{"n_layer": 14, "d_model": 256, "n_head": 4, "n_kv_head": 4, "head_dim": 64, "d_mlp": 1024, "vocab_size": 2048, "activation": "squared_relu", "norm": "rmsnorm", "norm_place": "pre", "norm_eps": 1e-05, "positions": "rope", "rope_base": 10000.0, "rope_fraction": 0.75, "qk_norm": true, "attn_scale": 0.194, "bias": "none", "tie_embeddings": false, "parallel_block": false, "init": "trunc", "init_std_qkv": 0.027, "init_std_o": 0.0, "init_std_up": 0.027, "init_std_down": 0.0, "optimizer": "muon_variant", "lr": 0.00603, "lr_mult_o": 2.0, "beta1": 0.95, "lr_head": 0.00748, "warmup_steps": 0, "schedule": "wsd", "decay_fraction": 0.729, "decay_shape": "linear", "final_lr_fraction": 0.0, "batch_tokens": 131072, "seq_len": 256, "doc_mask": false, "z_loss": 0.0001, "train_tokens": 502700000, "steps": 3836, "dataset": "wikipedia_en"}
Each number is 500 + 25 x the weight over its row's rms, rounded and kept within 0 to 999. Layers, rows and columns count from 0. Numbers have three digits each. The size before them is the row's rms in percent of the matrix's.

# layer 7 MLP up, 1024x256, rms 0.228, rows 462-483, columns 64-127
108:490452492450513518488483464522486502543496499444476526473535530509505500469451480501499530477487469480493526494525477523495476486491468497478471517499440559489519528542486493475499542483492447
094:511506493483536528479508484467518474506469518507488482476510474505534488556493481491499504516501519522539484511536476502506483499455486544443515509543489470539536531511515484476521515516546497
100:505513503511489508495453468527485504515520495484488514472513514459473491471506515520492459440504549476488502485523511492499483502531530495504482434508510498483537514518502522468522471496505488
093:505514518532502572463537493508488520499465482511529483485506463518535484505498519540440506491524534513509503519525494481498476505509495488493489521529483508498517493480520489497492513507492460
097:463496485511514537524472474475475498478500490491453465515498495488458485523529512544511523509529506526527498524455504481508487514507505485515468519509535474476447488520466535455511446451471537
105:485543504476525482523502503494526511496499469479514502518470463505561507479496534493488525532498477501490477482499499514521482458487536510478521499531510525524465470487473511533489508506496472
113:533507449493502475483496517477517483479508497530507480507495484523509517487470469524518503497533472492567512499486524477468471510510490475514494506476491453500481477490516485481498491445469532
093:475496515469479525469537508517533482513493519549530486450495496496514479530472548523519521484506483492490510533504481466527515516517461503501533464514472431519547536504489485474463537454503526
096:494507484508518513506571457486518488526515526496487511492471484480502506467461535530490526522509479524540479512531554529466538494476467526467498503492471529510472521542495500491495519488503522
109:497499499462529516497479506498426512498522500487479489492489482547550492506463531485518500495525493519484467520499493509533514522458485471503489500462505489515549480513463520470505450468504487
108:515501495494545466513499519470526493484491450468555495523489508496487488563495500492492469473503521516502486490507503524514506511511505489549509509485511537436473483508467492513472549494474518
089:540500490512507496508524538495484515467501517531513458468491529482514482531500493476478488466458504490523538512492521502488479512520541519547519457473504487533511499494504425463514482473452553
100:508537522521484517505478558491509468500494539504465529495529479546524510491474528493469506535548499505488509479435475486499522497496527501531544490518478448494515514521480501511521503498458540
093:474514498520475514456505520482522522524468531460468537523545489509544493480481498525533526529511505526494502448510451517482509466491514487490510519485506510491537497486491497469514493491494532
096:511491549480470536502560515478485505511487511516489461493474454482485522543459517455411515506545497497487458495533462500527501517490438505490478496523516519554469485516515490469550513494490464
100:539490485541496503528486527514511526508517496501485498519481457525486511485507509521490476467503486470501457520477540493524488487536531496503483523500487488464498499483487481546505509546471514
095:508521510486487501503508505445506508484565495525462488507517486485490528479486550474501466516508481494491497505498523490540521468510516540494516496465480502489528519496494495516486479491522485
096:477512499469548530511512521488508502521458479495481504505491523468532481487511495532511517487510484505523496498523550475496513450501471494523428500526521490551502537494562481512506494494495485
097:478488486457511489525504498496497530458500455492499486510438517493491468564516468445498539508484503496496480503522515499524533470508538506475473488476506487515444462537520480508531488531512516
098:502494495469530482519466520525527458481462529494512484486493489470510519490515492511535531498503514497498490527480450516559491478473462547526492525511548480536519479496491457533523486503501494
100:509511476473498481510490510417475497484469497479516500480462470490537472523516500525472502487450528510496480485457465552494539498457477558513482518506479513510505504511517507521465531535490461
103:499485481479540474466483478476516506547497516414496485525443483500504515490448504524528478518496565530468426474484468513484468477493498492483538487508506487465492467536501508511491521543497508
# layer 7 MLP down (transposed), 1024x256, rms 0.227, rows 462-482, columns 64-127
099:502497495477501473566534510555496456482541537498531500504441451496464515471531529553501515482493546524506522482537500528523533488508483524517457548509530495519483456451500506518487484493473531
095:469495514549522485491472494497501477518509489476481527494525488526478502543532467495486492514490501445492557514486461529505536528493526487492488533526506477577537523467513511485543503479472523
101:542470506511486500458470529525488519551448511495486519524529482519488526513513476507490495484539468528477484480518521494503466483517494503488508514485528469523479511535501525497499504531462504
098:488531508500471509533498525488479494528506501506518512527525512442472484456471483483517474469475524508491532481521467505511521500521446509460529542492462527528490493476451516464493503533495447
102:498485492512472514492518541463501498493510487515530474495485499507490551454476510500511510493495471510494506518518519503469486472419508500503485539505525502545521472424494467481531482500505478
104:515497476457558503500512543511495504501526465473531531531496532521489515496534499535458462505506531506487460469513515462472498461475535514504496520509478494528497476505479516509475519492488483
109:500484492518476466440496544523486485463535521473530453498532518483507484537513493497527546550505520509520502519489479502493506499525494463457479486485488474489552452533530514525554518468504528
095:518510474488502488503470496528530477504490473502525511536526498476492451556461490496528522438512499486521547492496527505531504508492506495514513466537528512496458521437541516501472450537508490
097:493517487497488521499497554484532487522536490513495534518511509463532513462490506524487506497483521492526484511487502532499517532510488468505508513516504515532445490521479456469442544529496548
107:495468456467500501444511541518462510523500486499520473523506526496512496489488518521519528508499526502482451557527487491543514530493490454487473504499489504527476537502519492528465514459471476
104:530494506531518544516495512495538514480493485528523491472515500525495512542464512532498514493513492548526457517434462505525494503495498508513498474486533523496435520485536510504538552489489501
095:517494470491521484467534481479487484516491475468508481493507519525505498464508470499459544513451510523487484512554535448521526510485487497510473520494490487504491507480514495492524486504491526
105:490485483468518506462486504518457492510513510454536527471521499522507508471492511487499534518486511532499529466510500448534485467500485477477476505492509495502510508450508518477505492513478540
097:498518508505512451507456518487505503471457509520496490447534466508497548478535498523504469503538455503490511515471523492496483525489481505544514456471479517493471517466507498504483479552509519
095:522481510542468524514461537475551508474509503476501464486517505456479508470511525510466519509473461545523476529487474465478454522521511491475481502491493474486453546445465489476546513440533514
101:424488470505517487479484503496584516490457517530520506527459495464491502509525483513531506500479497476453481510493501515478491531504503514493494516461502480529512500438480509478497539472536484
100:492501481563507517524509484493467545531470570522530505484521461505541497526497513488502491488494520464483475536516534526506507466498506507520517450509499467515473520506483500466518529520517526
096:520477483508484532494514549527499486496505546470488486496527494539448495519541519482520514430521511489525488505492486478525467518490496464553510511527500492520491478457523529493517458476493474
098:494474518462439465528477488497444493516542465483504490481497508518449490484524519491495449502448516505517431490504544503520473530506505482499552501523497530502480481577544494497517496488517457
101:470516497488507503494453502489552492478508471500526514532485492531519470494505514488512516507491465494500505461511480462471558506508493502511481524518457501535482501463454487504498528492481507
100:488485485503516476505513509490519479505482473513494505445515464498547507489529480491508474471494532499537514542449464477509493498474496477463504530522514511538513490513512508479445495530482493